config = dict(
    hidden_size=384,
    num_key_value_heads=3,
    hidden_act='squared_relu',
    rope_theta=1020.0,
    rope_fraction=0.25,
    qk_norm=True,
    parallel_block=True,
    extras=['some layers without positions', 'some layers without attention', 'local attention windows', 'gated attention', 'exclusive self-attention', 'normalized values', 'value embeddings', 'a smear gate', 'an embedding shortcut', 'skips across layers', 'capped logits'],
    init_std_qkv=0.0226,
    init_std_down=0.00241,
    schedule='wsd',
    decay_fraction=1.0,
    decay_shape='linear',
    batch_tokens=[32768, 65536, 98304],
    doc_mask=True,
)
Each number is 128 + 32 x the weight over the matrix's rms, rounded and kept within 0 to 255. Layers, rows and columns count from 0. Numbers have three digits each.

# up: layer 5 MLP up, 1536x384, rms 0.0425, rows 1146-1245, columns 0-63
# down: layer 5 MLP down (transposed), 1536x384, rms 0.0393, rows 1146-1245, columns 0-63
up1146:115083152085122129100190123179133120157156101139168109110118105148044130134151138116152108095138139108115113121112147085101135144142153122119130109107107113158110148150087099139150118113176113
down1146:149140115170146108089091143122114162146147132105148121135146127148109130082145106183091099114164104127122102139118073147152140148121140125126147148092152064084023160107120104102092164186114128
up1147:207105126103124106148143170118103128109100046225126098119131087121145145126132143149129159166164149172115094132057078120110175155110149096150118090121119131100177161131151108141092124081129226
down1147:144082120106077104147119131109142157155061169142084145108110079125132134146162093081125108164150127110174175063126127110135096141094066158160118132119171156115145175125118092140132110166135135
up1148:199144134124104119115084174110125115107119129120166139071126190126092117172088141202158079088197166063116133150076091100114102156124089126137124134133093176094082118158115216122081130184110168
down1148:116144130166059165111145167097119119141093147126074172090123077190087150163145098141087113144164091126098066151178137104166155082179147160085109131091144196133101159132076110096127132110140141
up1149:121086146140165085126121191132149096145105133129189130096120124130160107182149116153151117103158136117137180115083128099124087128136156179121097119222175166111145121181175177107139174150198128
down1149:166170110107212112105099198111169153081129137173145233096137124128119120148157146094138135130145135127099103165116106147086159136118108061165116158112089162148144107172144093100161190099158130
up1150:133161133147087104143184165126165030131160117097160173165183089197119234118076183108041135190199216102171209117109094111168109106116151120150142162166163148149130136160155157095141167061178147
down1150:186134154145129055107044135123200107080076154141086114099110136139177098151100101021144167194150090138166093051089158132128132084146021135069122134112199145137098108162147163115097206115120094
up1151:138125111144135179130125140185142122106139174152148109183187108109108188150189123161117146109140138052134159115117108151131150085119205154129146193182112165114073152115093166124113090137138122
down1151:143088154113137149126088153176185117135076112107154114143138155085088126122143126147121152137143131152136074110111186143138122153206111123106090136148082104101130160105139112121069066084070143
up1152:124167088135120185135099106118105115150103069153137135098149097105094122162109135175130124139111142134135125117112121153098112119117169183144071182162118166117174075141153116161167115050141170
down1152:099115165123171127190119145112096162119099105137077048098146129144160188128135136155118140150085115142109107112116121101128181124138141114156141131091123112115192162120126124094148156102086181
up1153:171122159106099175124202164121105058163123120086118148117158110131105148147130160138141153162110147111187101109071109107157094133079124117165157126112073136145142122120129155115152106096177155
down1153:147141080167126161167159149123109117142097127041120105108157094136076151115102129118132140162145100120123122103149092099181137182114170085127171087155121196115101084116093106120194135164187175
up1154:121106131166088115185168124114142102122107075137104170136221117148119168131132134152118179116135159125126187097118124118114080195112197150163121158135137154110125102156174117121122111141126199
down1154:144139164146138157110124140095171044128086061096113151123105112178143141183127117221122192152127159157090112108103130128136076166181172202160100094141143213148169142200064110102136166137169098
up1155:112082139090074149160115128172152092124198083093174119132172147084129218161142084173098196181122104129157169117190137177144133093132195150150112124138080133123130093158134171151114186150138149
down1155:132168142131157186087083142126171166135153137142180109119112154150136172114119093106127182159115086189179057182104126197095143127117189102152123152133036093093136155088138157150143160106140121
up1156:155155146121119154084115105083128083072172150145130138197136154146156146148122119123146154159155111117146123090159177147170102110070128087129119164133150147084081170140115106090119128097131156
down1156:112088101154080159061056189095085102128116113077129125156118117072176144064113166133102153112112153159106148082106136127137097067101096139099159088150132129131138167087146153138111127107138150
up1157:160093166113143143153145133102131101114210131137172173145137096128125115148084195182140134084108127149136104158088125110105130184136109098087127092112130237107115133161159150163096129135161141
down1157:174173129158133147114122095128175152139095102096121122164111145111140137116161135140201087175147172135180131137089164152149128094154121173104194124118138123180143161160070113098105159104135118
up1158:124136138059135137120120119071154119152127163149139172140113099130121153132139115097095103183129158138147115128092091106157139143090132161101122176132130152111086163096167102111162151113122135
down1158:177119129118136127137118076110186123185160139093128159083102136124218104114191156157097160132153160150080081125138168096131124148139122125060092101058142102179161184164143115175092140075155068
up1159:125162107133138128163159130099139153115175104157140175154120124132135147184163120155085162161171093174157159129096163142112140104136090126089029088152145229204088139222072177147140100140190089
down1159:139123136188164161104117182109167190125154055147170163108141165138111114060156123102153132152144138114104172084101085132190064128137014146150115122139133159166071071193132132108146117121097127
up1160:125142145078147132154174110132150103081147122142127133152159126130091168150095123119109108117167100136136091090114136114180163140088137110153102152152135216099098163129151095132114155149143113
down1160:119161131107095127163137144077170156118080167106085117099137128128136120111125051169166147171132100137184086112171167114132120081146104118082137185098146111111080149152089173119136185172082103
up1161:195066169138087104131126158193116105121121162157154111138166110174111142156087161163129158133107172143157096100157090082103144092154122121118112165130097173092089089101072170116073149094100149
down1161:144117082107134060144182158106171159119103171142142147152123097161127091135159120113169129096217144127135102101119112124146133160162096092141182104111081154106137052130163101117133099130114145
up1162:114146105118128156118081159162114107090172143118218127064105163200139151162123152180118098158134151147166135135081050159172140122130152124193119131148087136090091104255151103140113188099092143
down1162:137113128154090160154093140130160120165142093082129178134092104121155136127182095174141095094169109101119133068058102084153162154124139163161135137127127167154162151168114106103114122138135148
up1163:124168138054144169121124109109114122142155121130102134108118131161103114188129132130100170128168199154133150136141111133102167103043219129098117168107115098105174177168155150171155197123124163
down1163:124115112126137102131162116113110112094111158144113155140114090153206105140116079108152106065115159150097129144156094210095105145157116114110097087140086124165170123124108112142194143126106164
up1164:187105183104129112104118144141161123158067158096098195189179163117115176158171144133101101129172118126192144091125130093099135160123111172159089148158133153190115142104117161089140164155164148
down1164:129095121159131184128085115105108122130104095141096124079141067078099145164163156049174091126119105195152167180075097122117130169140134176168113161127174107131112154106131060112104127141141173
up1165:158160152126149163093142120131124136105096088070072093146082105140163075160067120128118112108194198130162154112137120142127116151143169076120132127183162115139085116181139099202101162155134128
down1165:139110164114114184112149160105171149152112118153070075110141061110119143124113093123125121136130102104176128113168128075103122185146145147154141128149121111135157092088158093108184131139154115
up1166:239119148088112115140068159146111110135147137100137131144162133111175102120137205135172142131187155158157107119160153083133138148078156105125108081203141162153175120147181197126121142114098159
down1166:086181134218119164144116088181036101081120123089138140147121131187140154107139158129099166094103147121166115120160147114152135124101147210090126132129199095177167115133151104111147142127161131
up1167:127108162111141142169168146123114128154129119164143093209124149190106126135146179163066131182130109122121146142105116113167075124116113171160166124155152130154121123117168129129080165092166109
down1167:107080121115165118093139136132202081151139108112078137087158170106149167129153120171147134169113166133139137137173138147138155129126144083201154140094120118159159180154123167151120133109173116
up1168:135092174159070125062106130121080101181171132151118075158104158152119163237163125207115120143119149040233092160100166077126147122101183070133119144168141202046122107127183130164122125129152241
down1168:095173131111124208151134085141132118147145114070109079075135063128177133150131148128110095178087004114182157093098198150156190097109132125133165111107120163079191108161165123112139212094106158
up1169:145094132084124111144177124106122119158163101144129107143150133163134165192127153138142180198135139108121074129121126142205146160064128085099141177122126120170127077205099093125117130131173145
down1169:077078128096111134158154090171125108079179091162130170130185145128139150138097124119104220158089150145133108170127102131115089095167086138052110094152073125110042112203124120161139099128134138
up1170:187121155140121147093139157145148117085138140175158078141236163118124079151089118202137045155143164151180132075078052132143124050155188134137053146154039105084123101146070144137094123141137169
down1170:178133210099137148126126088156137197173146213117180089137136090120109177135129161104127148151166184186141073115002128152141062112108131147137143134117101158169131163107149146133100155192083215
up1171:128126168118121071128105169134163085058138095156148138145131151094122179145078190089127159160154125130183106048060177163088130122088143140074085137104166111087106139185137112158111126135099135
down1171:180113158095061152083065255136131083128144134136089175121139068076154106096099133117154111141103156098155071151117124120181058183103123086161150157122109117150105132107090102145153068145065142
up1172:158117132186121155149089155161193090154100128122099125173120133176116186155133154136144093105194120036129190126167170043110182121156149162188105117129129169097148073124147162140130146187131218
down1172:095096142146141121148156142091096080207118139155144110135116181143143104144113117165184131167138134154132106054119075178143099128137079085133145134144158180112052137143099101103115135138134112
up1173:153084252101127136141171078150108118114193156167145150146129133092149150142099154145100109166116137138205085128141048102107181079110180046091123059161149153094112114120153176145136115128120152
down1173:096169183097119192140106118155125098110134100169101168115136162139156120133130089122151178195089100159098149183091154057078142078127133116093174109107057132117110170109144111162074058101128095
up1174:098095096156093112127223090156104125104165089123208113118128118165101098091144128116110139138168088127131112102097145139177103137078119144175073149120186171163137111165138085136128201142148098
down1174:106140099118173088152074114161175103152103122177078191143126127201134118143134109114140128103059166136043100068053112249118115120122194209169120118121117074166116104119118071173123125144147082
up1175:196111122101131129096138130151160087147176111152165150214118189112123164154076152119170157121135140113217152091098154095113106066147120142108082100168116105146121035150115160132166120075149140
down1175:128095155128074098104136125115171158194108095044079177104127093155121101157165116095177164107182117190127148118146123118105123188147099120205158133137123154144084136177142111108133186155138086
up1176:186096142083057071135170139091113108067121145164152088127178121144125083139143165115144112144185083100097097111142156084142186145079131173120127134186159207131147178169089135070156149117203132
down1176:138133070170178102153135133139123123168090143098093162124148139109186124143110169116097108129084153201072153155160146156150185115168058143137166067095146175092077189141085084091118151095143120
up1177:154119106166129117115184100060163125129084096127117120141185155122130132153080120127092101120135193121137183096115126084130156119097174071201091154133105085119111170152133102132129174134123119
down1177:094065125104078186128119156105188118083119127157120116153181137138163156143108111154129105129106131112095139082187115185164150105146134118138095128105134084149151103117103089153187099111072123
up1178:130138176179106118134153189156151085075165138133133155157116122112131199138123139111074147120121160135193108102165093084215081177088142074209110175175163162108086101125170104187107119105172133
down1178:132164157039112086094129147163125116119122110140123117085117157155108128099144154210123133146081177154133103136115093092138112127169147064148107148159112134116110117097115069125112153172160161
up1179:158131200081106111190134106133159111113148137093182210174110141072147157161127159129111063160124076137121158123126117122126125165132108159153137176154101106169180112165139137066098148129222184
down1179:136115115081147106135141155118155119176176130136089157165189196074147089114113080149116144148176105163070130117123141175122134120078146116205114104104074100162183136125118096121078111153177119
up1180:147095105168125128154138169169178125188139123118107166110132096152150138134116148113124164126138111183171162133101112132101108109109174084134113176175125181095128132252113065166097093118180126
down1180:037113090158100111091142150163168087098165148129100115146075108143155145126161178121122146123095105152177138192140158123164152113094156125167099123121113187140096172153101111116166119119126130
up1181:157136126090142144120082117163159129142141138121141138101182128169135091126085105132113191140123147182138127099147111102119114143088133117194100135161138145101169096144150139154100140091143151
down1181:182116090082130114107084136178116085134098109162198073078060151077144136108134135154154120143095100180107142120160142094095097089116163125127149141110169088123159129128154083138099136131078112
up1182:121145147101113196032142112159086113146102128087167145142142113155075158152082166115099159169106194081094131129075109104131107185091163117122119102163082130079111111141120093089100135156147229
down1182:098132140143134138099165088103167164108179120121147089111119113144124173108150125171094124164187125158197152155120116113136079186073129162203094129065167124146141078110103167134105059103148171
up1183:166103104122137126137090088132152080177090052143230158134106155132125078137167147148193067123120146066108152067085120096161175150118106165129049144146155086169093085192143096144118090097129130
down1183:164118109168069112079066139027187116174111065183104139128124140129137114095161150109128158124083130116154101086128152102106129136100084143131139111186184204077127095121137112099179070184137089
up1184:162131115157168097076128123162181127207134128090152137086137135149119088178120115111115085161136162152132070098135112102098077140135129129151153128153168100159143149145097141181117133084152134
down1184:144055109046111113104103070144145156111111101110111146154100164124153142175099139093105159084147106140139097171077213110114101170131096126113053084109102131128161074142136121179172134187162136
up1185:142161122071151122133108117166096161105146120147137099129087079121116165140143103145080101145116128117189147100122108092130144142130150131152160160104040155035097187152093161143077123151132159
down1185:120097137096119110204097129171163127172105155126140117149090187131084104127116158122201100058109108162141133106097149093147051110116095101126082100170141138138139136155126093122080198151170071
up1186:174167136149185132155158126162141158106145121167194176131130144155131148156147124191113161140163119198180167139124142119145067104128087155182138079068120069078094172098111087155090063088091138
down1186:113063154072110146220151122144173128089133172086094117067015111088112169191114123130165124137125188191172186195191144124090147126049077100127126168165098139134136121107183095136151190119119031
up1187:123130129116160111103129132134165114111101137119132117155150119132103187152117139133131132120167154123127171099093107141136089135070159130119137156098160085098094076116155084144117178069126149
down1187:133139128149148107173097106122141079128093104143137148088086150080092165201133123144189166101135148154131112097119138088109106119145076128074169166110162116142119197182085161157094141152113133
up1188:106039136105169162103113137175165123142128128138141134137155149143129105148130139117116093147119131121139125129167125106177133100110175200094105131113121109135119163099105111092127151131167155
down1188:171115066149181161088168161136114106162115116148104149069151134118148109150105138141170093187125104108137146104141231114125159096151162084053112165040134099138097078111105101152113186124171132
up1189:075111177131075109167114106131131108151217173107188093151191108161103167142112155166127125110094103079098130145152145133100136077123124088112161140144170145113109066127181121142079192045133097
down1189:125180114107176205122087092151088093134133086090203128122155156122113142151118164162128099134105090152088069128110141154143156135161121059080112141161183125122116059127059115145114136085094151
up1190:129101091159111174109136137115104131114162180156151122084147061150115173169076141110105069122161146163169121120115146135139132145056198139148162161141109175135136126138149128151124129138199168
down1190:137159146135140123099128117170084107163126114105081062154127118132206152098135090036171135127145110170109178125167086222155146162145155093174129105133184145128169078161136150132143127121125126
up1191:116133180166093146094133132098187139162120174162108152184149128141086160187066133113140167159158124156093131092113162039087110116147136106146118099106141102122095177083104172168106133110165182
down1191:123142175141127088063171172177146061120124107098094137117100078106131165139083089139127198127087072117160152091090171142134128136086043092184115091151125096086127129189088135130119112095098143
up1192:188081127084129193094097093134110050159087135140140078166155103175142157137129144094113156167136146129111120117052145088220167148097153096132174125158083127151085170170134103072156113041147162
down1192:100159158122123155111084162141064100136177149128088133146117146095152163000129158116141130128125168167104122102106104132113124144149080166105159111159127178131168115144112128148148093150128185
up1193:165161126163079089141092185135152140178098128124148102127158180086103180120166124128143186114143139089156145089088100181126177114043127086120146149125166109147156131195123152096124093160157113
down1193:146162119119157097120111154141164072161131135174095124103098105116145129092158065124108155156118124116152169158135069165114136103063139119109090071109159111120127178101115176153105123113121112
up1194:128032114147138145092147170182131034092125168134140138128160091097061097133106126161142151134140115088103075095137129061110158155109106166141159096124089115078178135190106159138091147141160134
down1194:110106167148222148104151097195154157106154125082124123140109144094160112094118137115088084157105147070156151152149138058129150204130091085133096133140087100135101161139181144152157113065088154
up1195:152146151182090161116116132113148119136146132144125145181171142121157143134142140147084143096199090131182109127069132137114140150135168139158053096114151125177106129091136153139080121168107145
down1195:124085143117124135096121138112155141162162048123127130146149089142081126106126197090126111110069112132134172180085164161131124110138078072108101103124139103166149141116192145173124165113156098
up1196:099105095130157118154128081093170126112115158142136102128125177121084162156130163102159152127136158091163125079118064129082177153165097162114053139172192064183159160107129132117133190132130174
down1196:088114131101121075105144117081191124159132132147171234107126162165144096112082158151180107074130101112095128128113098138155090109077120123070153128167157125111161161075103147145136176149131130
up1197:103151104155104105097166115075122136142103119085127121123133116107146137140127130159093097127162133104195088085183142162147168092139143120150087164160180162128147096173134100134158146075154128
down1197:129102169024135135153078134138144113098107099140216118144163138130114166125091149146153117094146065137082122116110173117141099190106089179116133115143142144146104116131191179106151116135084162
up1198:198128125129141170118095134139094117171108161120141220106255124056062151140159125092137122135137122134197147070131115041186164162083180137154178169062138104026155129092141157122145188147223116
down1198:113050113175136152146123135139123139182122104079148126101193187114113132121144116156163130170144102079094112112127069130129120112141016096176153095093119068144134098106066047173129123153108115
up1199:110099152140149140109150109122169097127120121091189128110154101113080135171120143094127113104166160112153118124127096093221109123143084134106130082153195164090121102146137128096106198121114157
down1199:108184119095149078105141109069165139117138141155093114080171135113144156151138122169123108115149109125066104137117148089116188133097184082111133160077114128080175146070126138108154187150115141
up1200:090116129137135190111134108136120113147101123127128128122153154126118173159139155179138104166146149116117189107051114149140132112135131104133122115179161128105131184108124159098157124118190170
down1200:080176130128135135147087147146162089187152132133100087132167146058142108102132127078151068122129108125167053064115133139148173157123163182182177094152143080142099125100041167089110070111110123
up1201:167134148103161162113115124153145141119143133156136139110115113169113206173136176172173116112160118071132109158133085157151099138157149098236087123172162144181081147136123146070095140151115150
down1201:079151077095144169166156121181128172087104076089157121141058093118177101156055173092185144115161110100124162158128135129151113139100111075097160165146127117129094132132161061062120142124179140
up1202:120102140098140184083126080167145075138165078130165145131114149174157129151152126104139078091129119133175148123152100117190174140108223113201091158113137207136167191202093078080113089123133185
down1202:034137150116169122187114106147150151119095131104132142134120096112163149103192191126140106121190139156081120192119188128092136204115145090155117154141110151145118121115087080084157159076115153
up1203:131144110113090107106105141073136106137140145107165083137121200154129103139152177151114105099121162131171153089103135073137117084115125107117110151120172134123135147126150130135108157115125088
down1203:174117145149052135128129080114116094177142103132155158139111168158107128121069135141096179143134159083089130152057132113162132113118139152107146185173115163150092112077099134091108105132120129
up1204:171162107070161110089180115102119121172160079096108187169125144150061115135128124070117139133129187114120095121125095124234199088118133125162145078116188131136181186163153126086101191125160129
down1204:116046164144116152077166118119104130144090103127123161198158139099104094121126077153159165124126110157152115148143141106130149065158116141080171107101105106149154104095188130094132133165104104
up1205:178145109198095137086104134170141138112084161102106138149109190145117184137117110128054145101218122117244185111124125106129165127156091153086110157102138084132124168134122208142064155086195085
down1205:119157101073190062130076120116105132139051086129115178165131174156116146152063135124078155167132145137118132162143126079134121145160123168083104099132154104083169201142160131143183081142098072
up1206:094158110174115065101113109116141121171134106142114152128139126153122113166080167159128154097164153131065136086146066086167102154097106185100149134127115111115160088141161146175123138139130134
down1206:153143151120155138121155153123171064146177070126108141128150152130134098108151142164143082163138135106152128124105134119181152161116136074151159143087124111121118120191115094130084113116158118
up1207:124102130095094097106128124137183157071093149125116137163135122176075158171141165165098135174133168145132141121094120173146091118162136142141202132173112180111091160119127109144101150096196118
down1207:201164130125096169064110142103116147169115144128120066078210126145117131126074136154128141185134096158023094130151074161164169165149109164121130118131145147119131190111097113179125145118169111
up1208:128132152124124169057158161133141083146122113139129164121167139070141175141079173148118181131198110095126100111148115088178070141079157115107131180118158122112074111125123096121125105130164155
down1208:133130126081177157101192161126138047150105123145110077106157159077123152075107122112147157119091085130120111099088118114119172150142081095154105180104120093132131128130109129106103125095162060
up1209:180119120115148163122193248087175094163157111140144184162097115078140119130120155126092196164130149143130121127103149117135092100117161129185106192204094127175183147131123113135114091122166143
down1209:167097136093127124078104163137122173142150120100121114139094098092120077083141072180204146185077068113128107126076140114136140133152075133120127088155104103148153143147121138137116144165182131
up1210:100109179113128113101066104116160120198136120160160131110138182105082124134140156148157192124175170091074117107130141077076127119080143135062146063168126112119161116119120125140119101193193081
down1210:109132129149095133121147135151153187147122136200130184125095113122117178075144151102071141120186141127107124139100162116078084129130122095125108088136085064039138188119100099167121102137188143
up1211:115134171119180158123123132116141111128122143180137112200141116161171136159119123062129126085159124116106160131133105134129198136127143122118038080154113133136095164157145150079111075066127124
down1211:114073061083095074152159177122109159136088115153110141127148090134197148178068098192099178149145075097141140112167133071130119123139105039100178067140120159150132103164134110124145134167102092
up1212:164110111140143144113050111108123075133131168164183085122116144097129132160132184099136119154146150082096176112144068138138110122085087146194124104112127133093148108120120146131115096100159140
down1212:110156154153189118136180182131148096148103108103083099179089146138126093142121114174125127142157126126128142126133145139077168090145162157092084127108144114126068138146097109133112141141104146
up1213:157126151162114148092118133146118155149112108196131173122106137181093126174101174079099171096136112191145102141137119133184087110119129112150145109157082094121051131147156149163137146067128183
down1213:111156102143192148145092165120143144109080097154128155110115147108095189139145109123138126157152106137186127121123125117147119141111124143062192129072141140118069180185118136135083158154153162
up1214:130102132137111134098114133097165138152094101117132134119206150103115146176102155175080160145156130162148083121123110182158137164150206114136191066137170188171146108139144145121144146114174101
down1214:129121168151132165065159128150199166160106101109090151182187144143131111136137129090117177087155134179075176150111133126149178184132100152198139052119111111153108138154114077116087151190186145
up1215:124084110060124131089134177145106071148145137109163216135148125151095161143103141152089174139129142173116072097139091081101120138150104100150136146142070139162134099151121119098132164136165145
down1215:126146196132139147101111142119158059189156154129103152150190167122154131144121132127142194117150116165153101129123144107146152073126122107169114167152138063127123107052139060133118163085123099
up1216:110110142176170178139141091148139115178135182154116149112123119118131112140119141139167097118139141092096156115115124181122119138074128130128098135084125109182114132136164142131161123123147138
down1216:158140168146124128158113163114121099115141150104160099094168166104151150099192089108157101106142142119140161157110140112163139149110113131118118192141133078133050101113143049145192103187158143
up1217:118075172185056127195128121122124129101145140131133076184194114099141188151116240147125126117146161093103127073148141086117167159177133114073098169109105102141153176152110171132152198137134136
down1217:145114118154162123191153129185180158138168078148128114103133099103159109119142173117129137099150116106069166142104123187140145138166107091118127197146099098125160127108157111169096140154134105
up1218:161155134057143114102120129104116154116124149117112168123118117132190118146116170119144178129143150125082120116104087155130140153122149124153085121115102113121153135151097105120104066092099129
down1218:175138125120098095143120089160087155142078144131031151115093178068077145139112142083118099115058126193124123122134108096080170121155147108103106082130101151170124189157096107172122114128148152
up1219:117136152142120118104137106145160127142158112154152136152123112043126164149128117106117132195134155177135133107159126125121145095089155087111075133120130119169139163161170105176137156169169171
down1219:124129138109107119118148067123093092090130128095071180128110112146129143131131075101080107175119080163099134120168167134164145109111155145129094149127187057105108085103097129145150072189111117
up1220:097062145098139113135117145151154093136194130162160118131144107090126180147119112157120097121190120124140137106145093100139171101111113126121042051113143166098115120143137192139138128157116252
down1220:084143105116085110163090139150078103055163115130172198133090095144096116109111161146137169154089092157112179166094152101087154160152145152085142141104134126119061101118138123122099128087137097
up1221:129126149140114124123135127116132121124143148137154140129142123129095134135113149154123120143135142124137127114112100124130164144114147107151134127131131138122118130145118131138117098130175126
down1221:121152153137128107128116117139122123134116135105122123136133145133120117121123139123138142140124132127138136122117120114139152148130124145125147133119143129129135118124132126104128142140107127
up1222:123142138168159164142134067106175114138112184128148148102141129106122126168146147117149117123166185153108199164143108111139123109102124152153113100101102129145082210148098110126133114117130147
down1222:139128115083146123110151104129170155161170117084077143139121135149105099123172145075183124100140110131100116086114108136120112120114089189117121126168179100120109071099164189093156161125162148
up1223:196116115135101151171135104135109130101159144149169125121197123128090111181079144110141113150179166068150152129119117115129078077154137159180138163149129147145083130152113096130121122102176147
down1223:091153079091119139157121134158198174113086100114128156129102175153096124103055158171071126135168144092131089192139131233162134164113083116057096136092113174087122111114128130086107126116154113
up1224:132069179093151169097153124094128151112154163132178166093157171075115112194138139176132045157138189097127178103130084130101095153109111126118058149170116089174152106107157124144080127100111097
down1224:109095134134145114107118120110126142125095106130149114127081110085103083106088103156195083134137129127101161107079125162129187184129066106102092108123096122178136122134130171129157111083159134
up1225:161072172138193144137115128110211104181136127114158113141111116123146178126107118199136122135186169119102249091116118079150109092084123156116144092141127088118119150127149168072130093114172187
down1225:095098105142089132111084212064096110136095146130135105110171097155169107145074133164181142077130178163129112150102139150190169112131167128169185106079152107142152105157120170124138131128056186
up1226:140142168178115152136195145100119066076207161158129079118151090148098149169139134120134161125159143126255097134126109040118118117114129156161124102157179133074123179117131110150151169193129187
down1226:136081119182162140188137140102079139121081137139149149126176145117157185143075150087158114173147087136117142127110160078124129148186119195141190123119168126080125086131129112089173138150082122
up1227:135159153089168142186073157149119101145157164136118140180109155109033171132061127177103119124114077115131168134119143176180152094077171141116157090195127143095132138192106103138097115068102114
down1227:147143137115132191099160159132134139225149119082126092134123149122114185081136053188096067148143130112137141114101110104153141117096097076113163144142071149132086129123118105154087122134200118
up1228:155109151129104202085102170107150054160216128167139153156126120104163150148113133098143167136100118119138170108109101122138107109106127130105137084124121196154118073091111160092129112127121099
down1228:075163123152138037135152086162118129145110100086134146141134123109128159122183109130116137134111115122128160103100166137167164135114131098090130134127107217139084080129132120118105115131106109
up1229:192097136121152133112106119123219102176098161126249103171164165154147127162138192105104111097165138106158165124133120135173153118165131139228089151181123097148138097107093107126104054112173103
down1229:178150120125095145154138145153167160075152077179076137211088167164115100103134146199147182121179135138120056133085143114193096072151181100085113163165118145185148114069150116110090125150083092
up1230:159161147148117137160142199147182095078133186148133125105146146087083214133091220108116096105177179150144100138141119081085162109123145052113124085177129130131102118120132166131090133089125174
down1230:193104098156130106124089118089131082104120112098115117099095096070134136187119147094134078110164100062087142134154113121160170200110134170099147149114148131119092082169167123109076087147113203
up1231:143091120151137101137137135136140126166104147158131153145148150161139124165160116097117094105153079086167121091104118129155167113119150094155088139114160171180135078165153165072142111164143116
down1231:144099142184143194123064125194162094153094112111113155066119158106121119112133115068169106157147176137133091141094174098124102089133116116117114118104117111131113117192118073124138147082112121
up1232:123130174119117126121089129133120130133129140152155124142145120172092143109070126165072145098127168103150110096086161136126115176102127085130080128097138136119114145178155144144165158153138136
down1232:119124160166164133104128119168112178141110124124157134136133181097067128173151156111100101114148130128105089167089157195212067132124142039181122068107128182173150159100088170140139150148132118
up1233:107074125098162117098097081133134154120119112184132119103152188094115156133092201122168178095161160160147095092131091151133123110098136084112089058140069200142151113187088110103114055138112140
down1233:115153086092093130144121137133145148153120102135176116103222153133156164101108186105122104110164078097124105129150090163115113168141150101069132151101117131135181077156085129042071118125100091
up1234:192079159067134124121120083146118130113130178171165108086104107089151139189139110163173101145116186077074159112090143159104112162145130127089135156155100101153152106135076135054174156109173143
down1234:129120109071140161186100135135170102135056128176161153109119148123088166112116136134089065096150125136166130107076186092081205088139101133141122237137021117115188117173136134103121118110134115
up1235:111088092189045110134118142116170169219152130186163152101106141143122193152124180187169161135162173110086179106133144123131141023108104137096148054140124165095148090179124143212129091152154105
down1235:106120091139082160124134135111145135172142143118145097139119122128098205163200145130110130140151122123135127070125082091134122087070116119095153129177100156095132102141146193154114103159144096
up1236:116119167160123137181132162135179110149168151187125171129186164091131121149169177211118131137167097132160172099106091129125132090133169175130156190141144165141133135129189138113200142148155154
down1236:142134140147085148109157190075170112102094091137078107080140179123137119143150091135113137127165161101111178054103143086141148115180093127096186155223158141105123150136088180133175111144040147
up1237:116146120175146134161181095137134130123098195122136115102121103095149107153105111102108096128160131118100147103080117151143133096131133122161105180118175138165148113110124134161100115158118095
down1237:146087204128136114094146128083155103143137126117110120140120104076099125169129136112126053120145155140201119081129074150123160179113145108070161097098121109091111096122157155181119136106116057
up1238:163131194152152141083093124130090128188104129086154167123192183088148125151130118101078118112157103128089137125093089159149138066155132119119082095108108179155134150119134162166143131132129175
down1238:159126154167107138155143141167116106149148175045045132185070120098096208131112111127107122175058167140046135105176082145110169166111118129169080096162148150116125138152119124110136112132160092
up1239:132090154103091150190148132118181115074105117072123134187163129085137116157116143126083189061150115094102107113159137089074189127155143118133140136154090155144144089199163086088140215127117150
down1239:156153193114172175153127162117135149115087066122089121056130172124141070085094148123095137096131101104105160094186145129173135053069109125139117121106118065145119067155120155162121126125037041
up1240:108107165124113103075167094110109122075130109126126099141121100097113129137157148082165134108150157095121135128154101092131149161082132155120105162130077146104129120144190103124165116173156200
down1240:137170136088090087104119112126191021094080133128021125140138114107120176160127170098111146135155100167131155138184128136099083110100134145127162152117114103106159102167127110128159147077141141
up1241:163090163131128148121128173133112067094110120155115133159110124114129236154159164131129159139173163190192126100153112129118142100097195144099148146142079124152197101189126131169099107101114172
down1241:130185134159140173123108128165058100123123118119133122109145106136113111098109096127136110121093106175150133059176099127157143133061174167071110119111087117110141152138166100091120136154174143
up1242:189064212171119176117121154117121164135159162093132180176174171059128178167103138205158140144183145077164083124100128137120141138143157141126166122139118154054194138115180140097072155119130153
down1242:132147170145110114084129123145086189169140071129108154149160110078156120190140120117179123142092189137153126148113131154070112134118137084180137139107152148159131150062145097127160057152144099
up1243:145117186134145157121140143147134090162119142100176115139149144132046141149114148141121211170137119137087095119106174087114122118108117144170161110152105098186154143120133184128112147142227107
down1243:128143167177110172132149152104072179164109161077086125095117115157140135109125092085131129136162140157129094148134178112128100162122198144131063142178078113169157146133135087128101177126111127
up1244:119116136051123100165152101148158133128142087102098115147105102130136162132124167089104108180146118109170158092148176128171137145103166164134117122110157116085103108197111118133112140120204096
down1244:110092116148174114121115104127179176109137102156071107186093119096123081121094103169131081081110133124121073160126111133197099179135140123154154137165089089126146201081091153087136137121085123
up1245:144097148156112102169139135096166128065104188069124148154140168110162109150109151126120179082194130105193072114108149089166130098141153086113058102191108135104053166114126124068095087133101135
down1245:149123117161084103137115160090163096117160160135105101075141154139124106134110153129166108107078099165096099155162127161125163149175065092105152162116136146154119138106140124101131188120093147